Each number is 50 + 12 x the weight over its row's rms, rounded and kept within 0 to 99. Layers, rows and columns count from 0. The size before them is the row's rms in percent of the matrix's.

# layer 4 attention key, 64x64, rms 0.379, rows 49-63, columns 0-63
086:39 50 54 46 60 62 42 46 41 60 50 58 47 61 67 31 56 54 43 58 63 45 76 65 44 46 52 68 48 46 67 30 46 59 43 72 65 64 28 52 50 63 39 55 69 33 46 31 41 58 37 38 40 57 58 27 43 47 44 78 42 34 40 54
098:66 52 43 65 64 44 42 41 57 39 63 58 68 44 38 34 49 50 23 41 58 52 53 46 48 55 67 48 34 54 42 55 50 41 58 60 69 52 39 74 47 41 41 24 68 65 77 52 37 51 48 51 43 45 28 35 53 67 54 39 58 46 73 56
094:70 31 48 58 42 62 54 40 45 58 38 47 72 63 53 77 56 31 48 33 39 44 44 34 44 63 24 39 55 57 46 68 61 44 42 52 54 61 28 54 68 69 40 36 43 51 61 56 33 41 44 45 50 55 59 52 47 45 48 59 32 24 46 63
128:51 52 47 78 33 41 69 55 57 51 61 62 50 38 76 57 52 49 58 55 49 44 62 38 36 30 60 26 23 37 48 45 44 39 48 58 55 22 65 55 63 42 49 36 39 66 65 40 62 49 60 68 34 56 40 49 47 54 43 45 64 61 52 41
116:69 34 56 31 72 52 35 41 43 42 44 68 62 66 43 52 56 54 26 56 48 49 64 41 56 54 67 33 61 44 73 45 74 79 60 60 56 34 56 45 65 44 51 48 58 46 47 36 58 52 51 67 38 61 67 57 34 45 48 48 48 48 31 59
097:40 39 60 40 55 34 51 20 68 25 44 73 46 51 42 35 38 45 49 51 58 58 45 55 42 61 51 34 46 48 58 44 39 46 54 22 48 51 69 72 36 51 69 44 57 38 44 43 38 37 40 59 32 53 36 34 45 32 61 43 44 40 61 62
085:61 59 47 44 56 36 49 28 43 45 47 48 57 54 46 45 39 51 67 47 34 72 60 56 55 56 36 52 45 46 51 26 53 49 53 49 18 54 45 48 50 64 28 69 48 71 66 64 36 70 56 42 32 65 51 59 51 69 31 58 38 48 33 32
095:57 33 45 71 46 60 46 49 46 48 63 62 28 35 43 49 55 51 52 38 40 38 47 43 53 50 34 68 72 45 64 33 51 26 74 42 51 41 40 44 37 49 56 40 50 66 57 33 52 46 57 51 52 57 61 65 63 55 30 60 60 42 13 65
104:58 44 60 55 52 30 58 59 60 55 38 52 34 47 37 47 64 72 58 35 42 51 61 54 39 57 66 45 58 50 49 31 56 58 25 56 48 49 48 55 48 66 66 31 61 26 54 58 43 39 58 67 51 37 43 20 59 68 46 37 78 44 44 40
106:61 27 48 54 66 41 61 55 41 46 62 59 66 53 23 46 34 67 48 36 30 52 54 68 46 36 49 54 60 34 70 32 57 59 61 46 48 52 69 49 40 38 49 38 52 62 31 42 53 75 47 58 40 51 57 54 47 72 39 61 74 44 40 51
082:51 62 33 41 65 28 34 65 52 45 70 57 44 48 43 23 34 73 40 56 57 44 38 45 38 44 65 59 40 68 56 26 42 44 54 33 66 44 48 69 40 48 42 36 69 61 57 62 65 68 67 52 53 59 61 53 46 54 42 60 49 57 39 56
100:44 34 33 64 43 43 47 55 62 31 65 38 45 59 50 47 47 39 52 62 38 49 48 46 55 45 46 49 59 47 38 41 40 68 60 44 48 66 42 44 36 48 36 65 74 46 52 55 27 76 59 50 67 52 56 70 57 67 53 93 43 55 51 40
111:45 43 73 43 32 52 63 46 43 52 52 76 61 75 40 66 51 54 49 31 33 40 40 69 67 34 41 45 47 73 47 54 47 51 68 34 43 52 51 58 60 52 36 39 36 47 41 46 50 40 43 53 25 61 51 65 72 61 38 43 34 58 47 47
096:41 58 43 48 38 65 39 63 54 57 49 48 43 47 11 54 55 44 34 50 50 78 38 64 47 26 48 48 44 55 42 70 30 40 62 36 32 56 50 50 49 43 39 42 34 62 62 47 51 45 46 52 36 63 49 49 49 65 37 67 66 40 56 24
104:44 60 54 54 54 54 71 63 44 52 51 43 58 52 61 48 57 70 49 65 37 43 48 79 64 59 51 61 71 61 54 46 53 68 56 58 58 56 44 52 64 51 32 43 34 39 27 58 52 62 52 66 48 53 26 22 59 41 34 43 49 50 25 28